config.toml
n_kv_head = 6
init_out_by_depth = true
optimizer = "soap_variant"
weight_decay = 0.03
seq_len = 512
steps = 6292
Each number is 500 + 40 x the weight over its row's rms, rounded and kept within 0 to 999. Layers, rows and columns count from 0. Numbers have three digits each. The size before them is the row's rms in percent of the matrix's.

# up: layer 11 MLP up, 1536x192, rms 0.228, rows 963-998, columns 0-191
# down: layer 11 MLP down (transposed), 1536x192, rms 0.249, rows 963-998, columns 0-191
up963 102:550553489453531540509500513457517558594466498535505558506529477529531506440467517493568475524489421442534513506447500570513508469494507499486466483487462473590485490520513482484456555529483503524545424528510541507492461463498568473484531468509486504488483480504513522607486528505521554529465479461457474433514532462493533467538535411535542518599471533517496465489527556408454555479466462507503525475495552550472474488406508436525529554532444476567499518489476511480553554508476532514634496447486473459413515532463500544564517485463462529550407530408544474505534501469432544510
down963 101:547536497431514439505505524488482508495463537504524479468459422532516498466549481513439463501518435491517489482469548424476391528433529559509506477526483487481465475433481479487529498520406447436456525464541422514523482482511562440471467532499527555518514483456484558535543565483467520488536458508478493377613514459467509401469518497523453437536524532485480507504520496510478462520457466539482512540560513452513489536480471515460438552499532546496561478493535577529557496503544496454479475463468627466522519524487498489572553421416458458457465501548493502446505548506520473482
up964 101:483494478549476514496517449507521515522542512463467546513493528580507452518492486505523487545489513468457652447509488519534507506493570484521475571498456512483448570561467501476468458445488515521556466545490468513433573538522515527568515507411480448496530447417503496502536472524604510416554520498470478493466454534551533470496464500494495458450519462455459434459523535507557521490459513473532401523491471439481463477494395472519561504499464529476515450576471437533584414504519523483574564519463477416432482498506535495496490457549502489551468442493531447495512488484510516516
down964 093:474478491441471456464522581487509526533529554503514520449460554500532433491409472501462552466546486479480411532519547503460503472497446479500501507499589477489466467524525480499574540506463484494543531474571529538554436531505537485510463515572536538466450542524523573546451464493490532596495474488515480480554541449485492521438512464583450531544449493514539538449441428428453482463494582486435547509535549542461491511488545558479486515468506495522442483453518496443439491525510483499416463445506487520535575494508560416515508461439515430536523456458588451545492470545483474524
up965 097:466522460453525605525509470483463533518397529474544528504544505469454537477459473629551472466499502474500525518501546515513518563475544505524515472473549496524523398459480440473451434544503400515495560485539494535527466478450522541526493483473511461497555513475530489452492483497464500539479485525549501540498432547465520518463459488455525453467584579521506506539428534438469470533484504410534432498513435475532554491487520513500468436449507396499467470499546489529520467496456454555525526507528461425511456456452508460449487470555388446490522431488545537540508542498478489498
down965 091:500460496551481448481522416503454507495481488559511481511568475518424527576517545508506549525592514521471577532480450548451495485556490456523563493548463529495479520531564459515479491455496493550522393508577484456515581520430441512436486540533525538513452491511477512468512532541522510449503481526467465477518494458529514525555563525523474538499433506505497462449544529510492529563461516558515488516487475458503527469501523565531591486514522546561482530518533474410424436436494493500493455317527537529520464483490488467518491510484516526474442530466443448489523469459576502498
up966 104:496542463482448574496483493544531501565436511576491494505518498545561499564501509444564521539545555512500428478552454419562503593456446524490466501505499521539469467504517451462450438497418568484534473492570503516494545530506485495480490535515451503434502486509561503597530478518433520481558496497509507448495509459507512489467395453556480465525547514504472449499430517471481439510498443492538542513457512520514492408496460487451519533551454519477574608507401568450507478543452553484536508477521489498515493523447469525563454451483482527587500441493526502487541496564520516484
down966 110:460512476505541468497480576595447485489506527502549560549486509563451440485477515420454554472554469530462500380469434445547501616536474484502517454492585472541501460472521523504481471485482483459490495513454573491439503481510443468464529495507507454511492452510441496476526560565507508495487557499536459519569508476486527512541575435511479436548526532494435459554544562535479488521437469463451482457442495493497467483481468508523475571528440459504499505478545475530500456536564485489558532530435496501450517439474544478571522442529468587543502518449455498548512423536504551535
up967 100:501513525480490474507449564400493561519517556496460503551516553526538513541539507443437508486511518547475498540484549462530450522434448513466454524488570521502518532497480489488567509550560493594539482476468556519450405440517449506491498437462471602524473495566510490503455482499522510512488483427553537517511541484452483457585462511490501476503467465604472479473453509550570552490455449428527459499451553485461527505478499519560493518457443554507537411476475429474535473569478518491520450465437535458475474507577505522485570452498516455448508484438446534549540487464512496558
down967 102:502481453452497558458491457470473495447542533443480495531521473504477495488483508482527553552527504485469385531503474517423513486525551524507481515480457551539542477577550502467493533384485537485471528445512469557476497440530553510492492571491492502503491477414505500488509548519500435474444514454452480528536383471481539510499485521518501492593497487452464535435438484493485396558504507563520474419479509536601538500522490458431422448555494489448488528506468542530498436508478521496441490560546501480432536534533506470488481581539438558513547484535530536511467527487437450435
up968 097:529557462459563504485411502524506467518477484485496430491507387517510448560466494559504498511370542564520494537532486471448510481582485497513466467479538439505439536572427502489461497525559480438455449550520462507453496598477524486488538574572434484547469500427580498503478504513537536446444516456561506525540503514500526516528528445491531549564530539508545471495528544565506501440479495516493492490544461512533511486569484503485519471469527543496497521467461514514487450548488504533470501457505467552463492503599505501507585435549520573498515525457489541500540554577502541425
down968 100:507514476485547487499485518561494506522529485474455508479484515549514513557558559485458539509520545486489480488477577494527565499495545483460452474524508465462462554466538590443497505437537464504481595596531495537482462544537502459460458511566504567391406507454508516486481469505506450457464517525547507505509567504464595448493440557454478452512388524525519493553523510495567501475452427542479494488509514473501452470493431505418478509452498434559479514491513524583502448468537471478555519494485505432543610555474507498541470480541508496505538521566478440555479503507560493451
up969 093:418477471530496489491453553401495515469530480525599505452517459528470590536481410486528479513482490524506511472588527476550521434526563507523516544479492408565533511500490471535500425492502466467520459523453519572536537492473518502466478419503527547490426495512477503531523481505590466545451543452491527470409505498461477512495470467479469401521502463528490493509459507518509450499493507486436456531529534484506540529498475569452465481520480525488443529504541517456485436433525497492493509520523550543555518425478506473543546594528411506465416469505514483451543498463389570486
down969 098:483473527486530515456458496494514479500475425536526458528516472510489472491534473509502531531409469466479541380533416511481521492534542525586469439527544485499508479564565470415502498493500532454498467504470468529421400540546490464517429552507489541498497513484506499486445519519490480451478526497506505454489542536485501451535549486439484459495468443466517559504538544552446511499515497529512435517544568537471474491489434588492480415528513535513521475513495482554552553576599522463512466492434497616516534500513466530450507506463546538438577620458533555498543512477496473493
up970 103:522549529501526522497582532647541529555433494481501482475519531499465498561502529566473466526404515615443475546506500465467399495501434499472477551568538581560455420503474574534560513470469489392493468508530430514516520500446461482487501525569551520533510470480459489531509490565496486483466474505544559543490474447515544415508547501458466506547538515451455446486503501525499469531469461550533453472504520455448480466481496546512499481506530519498486441499520525480502550425548484457470486536567501544551514523552535518506535478485501462490443509510481493459447566494515461434
down970 103:540598440527483570486514490427541491438498489467482569556495478567511448484498443468524528454479443504496549492425457468446523463464552469451547526490522461467463476489569445535487515434482505464473500459492530511514501469555535552467518540508486434598493526501526485423495569480463492497495484553505470563528489484556396447562477429474494540468443556450538509456490515465518539454519503485492548457493470468604530513473604513434465525463510420525521515496518523453471512514553442480495508540511551455525487434501477551584490468501551549511491466512487486432517450536556520542
up971 103:482565486473453450493504482500521533466561552509506525517548473573461496474483517460536502475530445522587530513486483479419488510483502532472534558520466514460462565546479524540507470535545403462510444581415505561516466522532397544498491475514567503612529540531485544549456511521514555496573529444452476487530498440506547501519540480474546466477539468546485501570552510529545527477498437463503422563570478472449526535518526507481515448564513494494513456473517498535480434431494513547521497495454466506512452582502585473479553495510534460571529500527590595534509521504530496471
down971 093:558505506504532455564543561507504444542486483485448495461505462446490482487581545529420564430498496481420451483546540530612540497484541528466541536517502454465517471481497502525437484460579543437466477488527480454411526515465499503507550461476512504432522457537490482405471558492465485470449489490456507555569425544562498444510464554478529496557496459462440532477459520522451441557484467514514499484450500404558487524520502488519483530488492502478492551482539541504559513552508499476503471500537462508474473483557548475575472521574493526520512494449379533482519424531558482556
up972 096:548435502502462483587470483444472490450538404511525555545494527549489481511568492535487451440489529483512508489521484472513503515466550495430473531521546467512533494515500442558460504518557553528554547492496524475455545526466383547448537536523521615497522478486479434471505536499539480483514519438502512473469478505508541517503540510492503549467536396486519491489476465516559486449546498504465456449463543539492508503434445562464488408495500458574489515474564454493470469526399454391463432540497471553489508562563500542622539541510490503484537498521506494556501473464490474458
down972 101:392444472448488522488504536536520530549511545593521480491446525520493457482417501468457501488527515496477584479506518525515494591441548480488483556505498447478514542502506493463560487586477492471486457510495535459511518440547489493502500442479509454523522558476468552467427462494555480514544517502516491447442537444510440442532534453501513434561461540558452548533532456554514505426497508467417475518469459437560564461556468458501527524497545442450466441519499541581527491536517537504511463477477544561472506541524504410489487472467450505367514453491447545504500523569476500496
up973 093:475529572558530532564479437521523474495507486487582502484559519479496487522421430453480427520565470472485516516451478503422521578500492414467475482488493477481570489539528459471536530495456509441505472509509542520486466535532491556511499543471482528516484502506550522473498457477552522440509508394501594564418462453531481532507445519490507509497521504490481490481507453511606522522490464483515447435501581523460443529468441504577456550580506488514469440492495554505501418558500594418511599444559493477548463522514485498506538489517428530506483558519545520534462553518508493483
down973 096:469464545517512526394426515505512537447474483531476473547479585515519495534496536522500499470519399575512556480493494508469489530558601544509520482510488505484449493562503515452458498464499447497479529554453575430533459515450476468473525524499511505468489595556508537524534583489511540444541568502443474457532495610546478497585525519490518474461464539504500521526520476524502436523457535529540441483519591543531446464500488568565550563506498530436473523442491556523534505563531452550509522598482493486504512449534475453498520529459494466474541443546434480512541467533500444495
up974 099:449443538462474497530538556510513486470512539488511508501466464548479447500476510524563433496510518541462490535550517496459521531496422505508486545531431447508542496499495450475449541536536440541507541540575525567437465468551437410530478561592445568472464475507434553451568498548586490535530509586478545487559563499495474464489541488525484570505530500551513441487502437509415468476482557452593505551499523477537562477480420548497427517416467475489468504547458509506493457439458518540554525468511487466506515520549499532538514572536513467475494575524482489478528511505501452466
down974 094:496515533502445523441544521515502594512514583519548492491462428500472505472517498456487564560511537521517505513427489535432523476576552481478446496517501478421548480494532482475543475470501514522478457533427472466450589503514467469440483506523517498469450500558564514553492487491480472550424528496418506563564519413509490547441513567537486444510448453548418518520437501479512460496492515468551499524553537577588557547474535504485447515474547507475517537424493505542536431500555500504485494424441526533473568555449440523512578473508447507500513508495499484546563508474443453474
up975 107:523511493488513582495534564520507512474516524598567490461454515509534545489521500497444483479514446464452490525437514453556503482451517440494537512491493515545457526463503478527515559511489502474562452462505569461420480487485516505445476532473436491519497446594550482531451484467511545528550391570528499544517457525506565469482492540462475487535543519493518474531476529557506506494435452407411533449559556427460529497477487475482464496434424530569482501477516414428498525568534524490437470590520502487417519491478541457453441508612516525533522475503484507452530501525491489481
down975 101:473501530561498461484450490456469443475512531507569472559511441534462535501482472483541502543508481547372482432550461498538447475501452539492406508540507531512483540453443538517502561544499536511462485523534510555509537495627493599548508530506494476450465570432476535525513494483456449551499573501566452446572513487519516507505542481450493554547461504537545459555513469482458499450468515538487538450477508549473445543511514475498431471513513455493495503440499480557512607467533487512495495430417424521504551514438520424452500478477476535515512530461502505465477491532558565534
up976 110:524435507574526505499509426508469446451561509507490532549525539471542485477504534449527516593492474481582526462486543438491502455482478505432509594545485517507501472514498414511463523475490428435501551473479481523425585544520456517518507485493474466559481503506403533489564491469502523619502521444589469435479518572544539538470483528504458517551533492457466540490493472542489541485471506507485510560577504526481447573542466502488581543507481593430495495479533424529537485575482448470430503558505475448522522476555460481483465508525449524516477476459556530533494484493535485491
down976 108:535518498514423499497545551464464506560440444452448508524491484572437566478500469493531525472468535495488501470513528494513543510521531412483541479532524563466487472478563505548509442509579491513521472465478472416525490459488540502507528418550594527476492533552502562486531590525515476481493574449503495528478485531449493506463529484564493559437359522489563498492522429542509510499532493428550542495499451452484477445487476476508544555471520485529431514453514578462505461542461511503420510509507521509547516546509464477455547480415434464533429496504496578576525564520517479479
up977 105:499570535522507456549489443490504586551505520489437540561437409462471499450529502462545436528536449454490503520504553471423513495509551507481555536509513471566419475530516483469554532421530486481538476491504525518523519421578505535504506477461515549477523397484481545503520509515481533496480542453469484547457445473549535528578553440505447489484515445488528476526474533494525490538502536510532495475503554472492503441456575435492550480548476533585483490487478529463519518483580512433510500608445531423488588574535474437523537526487533518533510523501507546536485537473458489406
down977 109:518524510476498489499467466517568494502526526401483521527472468443535496490504501497526507445512478488505534449467453523475505555471521447450464531491495492504521487560537482477558461414458471480520481451561532444506496494427446515503552483592462521529504516451532448522506415481422551483404537543559411511545541535434530420398500492429554541558500431512499518488521518515462539549399513456554501507474552427475522478475495501492496502506531496532540482573548506554488505556525500560536548436526467532484541513487485556474420574477536534503501423472531437466460472555475511519
up978 108:474466503571475563494504496502508492548584500507520542574503571506554497534537480500506564479489539547494564472488503479500498455518500506471547416448454550448485488580448518521426529513463503546504475582502513513454434511528501492476493447525522504488494538526505505546439403568527473551538478404543484509442470451530462474547499524517520505511441483512498507456543516479484553483464474532509578557495493501497405493515499479555525558527461510494546478537558558442465541469455531489496542580565487495514606559426542466517490466547508525459504538498446458463383517417454494465
down978 096:518530525481497491480576475485561559508493560448512530458447520478416504506487453559505482484514519416482447511594442564461467578443537465486471566521461449532551545523563498532449515511572552508577460478517515508547504539442453487571526522502539531550505524510526513494409558599457497503465496509487433538494532517483571525439457496529461521515480541508519439505495560490514517510474498417484494513507523541548449499488492564497454489476478506511507546491470460491483512545527504618445466481412457460446490448556528492476526508494446395511458437560560543506494506482508521529
up979 105:580524559482479413528466546559468518447521547402511485491496496455538538517471571435478531431511522484518500505537536518441390551469509480489482512539510468563563467503435543515513490489521520469491445537520469506528502482482485523483478470495504490474522474438463580525558492464552511519536542520487442400517488544526580457503476481492530474501493510506568487476447459464582483537483526563539544511549531480461485521587415432466491547486567503518458478534543491535537481567499514570473453477490537465448459471385550512521494437521547478478484564479547457455484466443568501499
down979 103:545516523513516444432427483491478550474538508489530544470540480516474492488467528506572487445518509506522474514530493516478467582478487422549467455501501432520501468546530488530526510484482539515484584566548492548464471546434396503565500510460492549552573532527467550552546486457536578489481497487483515485462404448516451543489395451433490538516533501515459469419569536443552427539486589518474520450564528527515511516478523552420486473437466535519525496512544521513556482488506385509463488432471488518494469525506493477462517451505500424489518435549479505465469490537544497457
up980 104:430455524572421524510478598525518449529561493502507495449439526486475517522527506412584523490484518493509566527465517496499474465494539476517587520544480516501551492419465481477560539554449527480499451545468461517431560490527429550455575482529485480496535550507447524584499566513517508543512468437510569462483530528512500517555451413483534479495507502531484507499528506447516548486532505493570560474441585451468483482483409532489492445546603576516444499549504506518486508486492505471529469457501521587463445531553525497518462485508474532510526462474483490579541460479512567455
down980 106:425533539501545529550489439508537414548470565499494473425496571508487572573529528495505506559423410528483488489527497505564511499542525576496537498504503482482504536528557530534410485518493471520467557460505569483541448509451553544487526491509551551601459545484510536489580493565500577513525558506495456499518464528450595420540512518503557511466552528498481498454438498492507500472516460502497503501436488465500448422457462564485514507479502554440523559471515537503590508494483501544473553524568400476512474472472550502460476531522503469492482471437492551473511511503425540514
up981 099:565528554488581447442495542456484529454504564436457469526474519411461509549547428540531584493495477469508508546516471490454438482538489501474504522503529514508529427511474435516505539550519568434554488449530530510550539504558495534468535443420565548466507538486542472544474554501440505558510462464475547498542530476431507482551511537514498465436562476529530489520497517474579477540499443455512467494381524521470473501489505541468537561578534501436472482455461416516481560476496488510500514440488516494475506513462477482427512475506498422529541461499563590531498523487507518409
down981 105:505509499487489505477501457515473489510510523445530536464534471549499488459487507551375501501485480488477488617497457487534511502532515499497508507554541522518443430504462516511560497515490556492523420463558512524538527579536501514470545555476496489467567490490531531482529479551505423562440542498557514529491506563384551442566447533449537498496510543551536422471466564584496489487564452474561502496470432562506487509459517415502530518495437513506478526432508532496504505515501554469567449472465560492432418493550456453492527371521572514465474514490516515503564496525490497507
up982 100:536473477541534499446484494547508509464487495444478417537502482498561514466513432457537356544472493482484473500509486495508499569453448467498580479526412531563445516533514515547467568460537444494419437507459497444492465491576594506499493513471519481524374449515462555539470450532524594463492487435499481445480445516476572502458545486504513571532495456518523502469474526517518552521538518530437565510499465478487480532440502520534526505519478515535480491516486435497549473531488442409524519535501528489589510556513514436501521497512484527514510574496543496501454514443520457431
down982 099:531454473456449443497479489498553521447501488579521516487581482483517459459528540492564442456549520532471519495513513497466479473524531571481457539618446523562470528489534442419567492484491493545523501566512506487533475567463500461530480478540534509535515474513507546523492498418523556463533438467485555437531489506445468552556523482490513473569494560549517469554589485467508487471551522406517431487476509509441496510496480487522479533458475461425423559453521475484461569559540541508438513529551441569447577524473451486435525487515447466469523493460493511518576466434491484520
up983 106:522510515511537536445497489516461438564497560508449476481550530479501550496549531503534528509548503473554506557548512484510425552456505470483459484474504506569454525529425504519595489492428522560498479529495554471484500465500460466560488541539566533487397459533571519508446482551527497580628584510539536437394509534490467517492511490483516482506495482580481492440502520510503546544500508476515569457546415527445471499546467528536476566476437450599475549463491526514528472447457485469509526432499493482425510552500540484451576500470460513532504439496525536514517531481488522469
down983 106:434424471497599518512475421479480481494533522480467427520531497491495482509441423536482602469471521543499570552509517498447464547490507505492438513472566453552476522515567531407457470536492478484516476511463531508478553465545515556497627493566438537487539506499527473442495502421521425540513474542489517498498516558457456426465482511484473550525494500497547484484573377529489537482465481524469528504478536516489528466473497511546502507578479537488495538513502478462556573482562542447508412523509590477493503530488545525534576494521480566504493480496492521444501485445444460543
up984 100:485459502545504604497482527429502443477512468511525495566602530511506491462450513530556489524487483501469546459526502544546459513430447532554558501550498517494559488484570539523560530474491536498488470473567574460542491510464545452452471500512509532462435457494553542548523471516471509482514498572531396520512452490520541578482517476387507543484467435477510495530523517461561494498550521585466498490527467577513565534451534551537481525485487483485526515575447387544517558484527548510482475431461470480541528480492510505505409514593546466513490512484442504503477455493432499501
down984 101:516502485475537533456523580498570437554479469504476608539515545432517502581496539490533508531450536471503566514437410456563512481474461495486483512457533483444544548562511564492546537542465535519428495472435525511489440542530531495556453486471463560491487485504450450493429470549504489446569520448513498491489497531520506486470437554526454477466567466512515454440498436452476549547503412496525531477516497534443454496489459466531520539462465464549447498393471531481447589504545457542538477492519442515471464431520519533499419510500486548461517528437461461449513538491492517469
up985 095:521504527543501514487552535469493478483448556543510502499482468545451511382464446554544439474567487389484403510536554540543530531536535469519490488543485497478476512511443502502478482519494481492376494508587462481449491434437474509510509509487493505485460531503496508476526507501578481496475498492537444497532463476575496561508464493505530471488488540476543505500560574491496497507491554405574454463525470445530481503511471442519514465481473527535458482509598505481451512526534409385477541519526494448523505452512467458526406474520516447499585490489517480484517455550451603508
down985 095:478477458463519510397460504460506541517483580483447563513455553473550529536524504467532563501491610557458513492469504408469406499508504409502446472503557516519608506559535500517512527440436539477612528428501534476540522467533524414580470543477547440560510466528440523473553477517454502496432457462544499450457514514534450481435514521524535459530461497527489523534502520492498411457501483500483505535536472513543481561476459528549507466512469540480478443499512534503463475455523500537471485432443481474511485485535509503480547536440527430542474515554516522523464442512498448496
up986 094:495492523475448473553507475490479468541554554485472431481581534439521457532523484535498506519494479537505532486544497498467560543499455540486542576523446448457486503508549490519500492526495479525549439439478469534560509499561518533482478534512531491500537512494491535514511493400467453496474432579514611490481505448488515496525553484544505563504439493501524470572474547432508499499535598483525457581390461563494507547570552482525465441476470475442462435482448555574493482529502474438495521526487515470510522413492485556530421478458477426449508499562477515562474487556435436482
down986 096:466515511494540451456512516462480491528427437464530504516426575601480542480511558506472464483519457464496521462442474522559453509533467519571458461500499575493492441537473521503506471460534476466440505522551559476456502514450484461533553546511516494464507555500515486503510454557583587582472551487510502553478445488579450464473487518503491419466515485585519540457487514505519519510501442467559484459506527491439428470472430506480501484432560530581541498476543433451539522412458517558529445503482522490489492484518490445530527486467510540538508456448586454552587534455541521477
up987 101:540512493443561459421617504514463581462571471542497477535550476540496517521503419524538467449478495512534478526460557537557552493594494427500545512445560531466506463547532535509471536550540465437562536530470466435442495518514493518413511567463502487481513562528470440527546483489513538476477503535561535516429457471441493453431513554513436496453503482516495467556536502607512520462471456480474527507488512485521564485485452561490542473522546475445508484508440496466558404520556547527544491505549503575513498436552483517498507489529422470503504507520576505489504489502486529516
down987 102:506538481560465501546523439574531454505457498444483463466477484507530493464566461503446449503527480551488454503454481440505487549501518496597515498456530454486519489501407508546493486522487512475504503478501561414548538530471526433475508526455531516530433528530498524515560492435489491515484535477488511424470504513493531543543539443492467549454521481442536491568440500485522512516440485515419484529552525492519542463554430536441437495488565509557479514499460577540417524522433386516481449459454397514495496555587513488460433576476556474508489485532450472483537440532513457452
up988 100:549533541428478499502491500570467518460556534430496458489438464536513519602410489502426556533553516464501496489518519510498577533523555475604471496462509491510513593514550477414476567474540546568524520481488474470487501567481465466557503505527436444460496537557517486510487488493552530473442429422486501501497472459517556491520518419432453523509508520505507457444484500569484582479500562483550469589454505494518526520554565450524490490494543510513471464531425481507464514475514520438442515466577416552482461487476506558451503520503515506471534490477531571521539487446507495535
down988 096:480486520581507557508476518461574483500530538544503492515492452471538459458474527466506505460466518420457569547508555469581487459540470497485519399529534478493493504501445480495536449559559489582496452521531476456525478483597469561526528476452516538514542513496541437498525546489488428542513606532525510474446508514522416562442528533482495455448459414470435543547503454536486476527468506482482493512562538501496549519445455527531531465537514547448557549411546438599533510473490468482533569517530531469467476441521557470502538554513525475510500518448431556473480515491518531537
up989 091:537532488525545443453577503543481557489478457520553583437502526458501504518463498489504533437528465486520465461520492467589526533501480545498487524492504513517574505525447464536433490537463505454558499522503422523559451532461528540495543476554521453574488441530572530417422418525481391526522458481566487480524509481547470535465553498562531458513558479497531547539520559580439581560530437471486498443504531547525569510534557524558475479565547492501533480508465449444513443480479558496514492540528455547451546535552475446504545486469452467488516430492501506519498464494505516475
down989 097:432467520447535552498481463535456503486454486550545491544413468489579456417534468539472462503478536494549511516520503535539468560536560498465504479564558464549526489549514478558518477416444484507478473561480533405540493484485569578526535436534437525518565456485535537464571484469517505523519515466542450517492509555491513474477529490541428482536509515522516491539498446520443444469513472547490644510500531514533533493478482493493533504502424424553498481595502464559403474430507523503497513446509497487466503459512544513464539494519468495415505537563466433500510519479505530432
up990 095:520456494577539511540470494531494509493542539518531539502469491462501566561462511484529415510456514437491446489474451507467519498487546505523465507504504517492495541497417467583451430452496511558483440503485534511476542543469431562490536463482470459503536500463507515551511454565520461498401540500582497521475460514526501494533499484459477497464517498452504439521502530556526469515547520488485599405509470473465474465489469526491556426515515533566473497450447524488450415462472456523593515440425404522509537508458596420510488467576503451482490466502435477483434574525519542532
down990 099:476474453475487421521577437486479484478476520477531385566503547491565541429506447568496492431550547522532542459566484477534480419561494514501592520521505472448506403470526440428533520510489471500594515488502456540446515503549514474466509532490535520522467490536530490504478534484477469471471468468450434494528495466517490458488487571518488494490563503514474555501530500479472458540487422435546465481428518427543527508527510410485523531497469523413511500516589520486543524480536458482501474440536538499530504544545441538404503525488492536473435428549478525509562478461453492477
up991 097:499505453496491527484505477541528582482433551516421515493537498407420493520529490434535539500513532506555488508453551533512426553565465519507520487500536504544470465532482486555438535512437516524557536516429432506480524469576489502489550463494433478552551442462445547518467502498570477507511484590486583542548572565507513479526474571517436557518479504549470502474545451487523528551498459497502531474480533484495514515501620538475460524472525531488479491485485511421518467497465500482558503574467519538445486520529474542423506503522401527476577535483465527469457526459567512417
down991 098:539533468544474530471411462519506495554469517502486464534501545525440568533496538573485497478515509503512517450515505477443529492522553517511506555481512440541498479472525459435502577518467526500514464509421540485555481450470481470529509432517511531456551470505489522504445525574477515548557515483489490498432457585528526591482516446468556502460574558474526499508518401533445480420470518526488460469474483534459582488439522563446532522452521467472458540473536571556546488429498433560450465489542560548527533386529477550457502524463503436499462459492523511469486460544414495507
up992 097:474498531487489477506543535572561500564517535587510532444537555524548538530531456472504558502479523466483507536549485432490515544496476425469451535489480511503527589491500456487515442478461459415553543492491511543570477529566504458452464456471523543485473476497527470459520412546427485499502540531497492494577443534451523462460531529565486521514514507472524511501466415500491440532515542412445504539538541472525476512460426570436541513469515467519497478469479492470557574457508516502522516572501439458535504480443516458522542533606511588438491550494469395521466527491484548471
down992 099:515559520472498471480462432489560526498506528562495498533487425447490531558512540469509509503511508486479548471461495474510475527537514511446509494461527543411505496541502487541513551485463531477474484595463479547477509472434548569447459521470548558459470482523519553502486466498558525501453531466391453558493500475459543462522383479528484509469536499515560510472437469554425475547465541520454494514463520578461491443531578515462435435512476502469421497475440481475478541518505465500550520546449448525431505547510514548548435487443539499564517466572500421505514437537499608497
up993 102:462535475549529540534476506494463509564534511493490527483508509496485484478527512405500473521527601426459459507521541516543512457507465572462528447481460481461495471582511553536533505538469439532542542456523471507468473398574522568550523433462430537533498431505521508523544496519459511526583498482425480589524476548445536517408524443494511526434521502462511452475466451526553519505513552541536498496504511468468477508494504475527544562487474521539472575531466514506529557548529507544508467583426503485505528471497486408517595489474533556538563523468466500511483576412532494460
down993 085:490449451549464420442535432559489515542428426463468483530467494485594508578494567493515566462484464579550516619501492614486508461524529536443523511469512504504534476566513541431579466562536503564580497443455475495596511417503494476473468471518463466533495503466482522427540509436464511441472492523495514517456502521464553519579504447540506510469527468487503502433480471457416478455477505478490466496531552467513492488501448564500483508537551479455456519491483507519499493507420526493522497544502460489459475484495480454481548495553473535513540476510544544561493428481496467539
up994 102:510535510535491554438499504475486525542573563530562514528532446554448551514430541442519505530529499486438496550441533460532457471485510579454497551456440513502416423576510475466496555525480479444532477499478431506489511517469599448524577514540461444506532570548489546552468497490486519511572517429502576436546590529469439519505468478521502487469531492432469535445490502506488526443525461538575540478493488484513488508535503521570523535497550519523381492469489511426460524438465517501469495555544545520550538472496445492514440544473505473497485527546498543461481567499488543470
down994 106:492490484473500474499495496452434530565548472472616552545464584529475506515522475477517494461475456560473438429475480519500587571536512526540505390474534507517531519531468421527445510479456497480489546508441561537429501510453462471444492495532460526523503525561494463451562495429432505556482543502557491521472588547484504479443450476486524491485460479448486530520442541471452461479504604479474490563512551496477520450476499537500527489502488562413490500507477464473553490476523514491504496446466568463478586423505453465474477524416507530437532536538515575482487458497555492529
up995 091:495493571616461501505519506472466580573557485497562513519542485556520467512534478541458480529497469498495531501440502445557511519507421465464473431510534531407555470451496450496484532486497457506485541548494521546512489518532467528490447468489450476478551549494459492498543482458508507533489550509552580514536456479481552452532511457575474534465525476518537542519527493505505529469453515497590472521607511510498430413512509559519457516436422471520562507537530498565551467505508534566462520467415491401562515481504496488482484475410544433441455531498462515465427478487494440487
down995 087:527483487464518526478491502499489515442518540518476483543400528427492548522437469551507449470518570521543422462476494585436535416504527547481479583456485551495557476467467482482569462515446531491464499440525548514432534526524469496485488490459576489556501506563483439492484552477502480462566526525498448452477518501563465554488472516497516445489488495443544454471461550490568503512563477489562491456506475511513532483545568481467523470458547508458491478440539502415507437423474444451495483401529511572468566465480510435521565506534560460512508488481559508544533451503455553565
up996 099:529474513523437508468496464438503542517518483473532530515523490541513491528508488433512491478516459460472469481463386532534449476531460493529462504590452487483568536458530405441462486488493469440573484456502509510528465512428533486566451535539474511491465480494548431599465489540583510549514487494480467532493494517439519555550588596565511532505486405535542472535554499511476518477455446496553549551476530487540514495485500445418473477491511520500471508522506482502498506511502555463539425491483454473481536559460525540554499444500487510514559514557523568554532459426400478578
down996 105:490467549505527499494439508519484497496546437456477508592496459510508593485430481410493534480513543475492531468492505452507513520446450536514536468515508505458510493537501596557456498538496504432453515489489519503441523480631462547556521525461473525525550452514458491518487502466539530435422471421516494535500485463540444482505485445550570502513475520411558498446521479516472542557524484439494484494442445485512490484494579515447522450503492559533497561559428515548497597441529494475495485431506479434519471487503497589540486477544468460483578518501522565420441530501508458518
up997 103:521564505484556464534528507569477478506497518454519545479553443496564441509476484556485580515525410473562548538446534537528561487519459502514510513589516495507530519532414508498537482530541514476424523455459445531504502512522442535536454442540522464480451501450556506500511571488472462495490549463515579518523488485551572486517398488577423506538474457485501482520544509494423502549494526506595524474544537471456456562510461531514475470555489534524465534507464460480528516500572503496551466456446511547520522464568520522527561471593532611548465504517530499455501445510431498504
down997 099:428474469531510489473493529504564470524507493492464486523533493521515548532362512496499445510501495509488527471461591491545459566471470480518543490470453479402471481442494486421433468523509433430515506413488627484528559508476494512470505552569485527507425486538591527457469492499541492563465530493500489526532436520459479532536456533545588451418483445546507468495450483487496495560529523475505551563517517514533528493471498435543509418463503519526460545459542579531481573503536516477475520392546537489472532539502521498493500473488540500550457507484459522442496505504552459495
up998 106:473506492431441489488505475493538545463527445555457517476543461534547496489508450555561521495498535503556546530499476461527524513454556494524501490475467503548437493521547464470537525446447521476463501552462440484434521540533506528387468537569475505506501544519514556492442477487553584453509495500511466494484406563526515574589496527477507516520422427438479459543567550542430513546416536515530508521465468463523523478512465527520561478454505492485487451497475503522545605457491609470488491495461412500538526479443500472496519512580489441433506515538494462555504456465518558455
down998 108:501433527531472544438478465542537441525455513468443520508466478519522527461548507535499432531521487549494431463482524468479530560524542489477488545521480437534527486514509501549508436568499495582536558501537528533585450476573549524451545541507519455452517488494514477488545470577453458501529529492413501529466468527519472415489540448478478544506500562529567401577486448549460488571465417548455457472467497520466531557534519500609451526499519467407510442511493542456545505571498463509497491526494463511505529519486423504525505502472489486561484464427505504546511546452470467422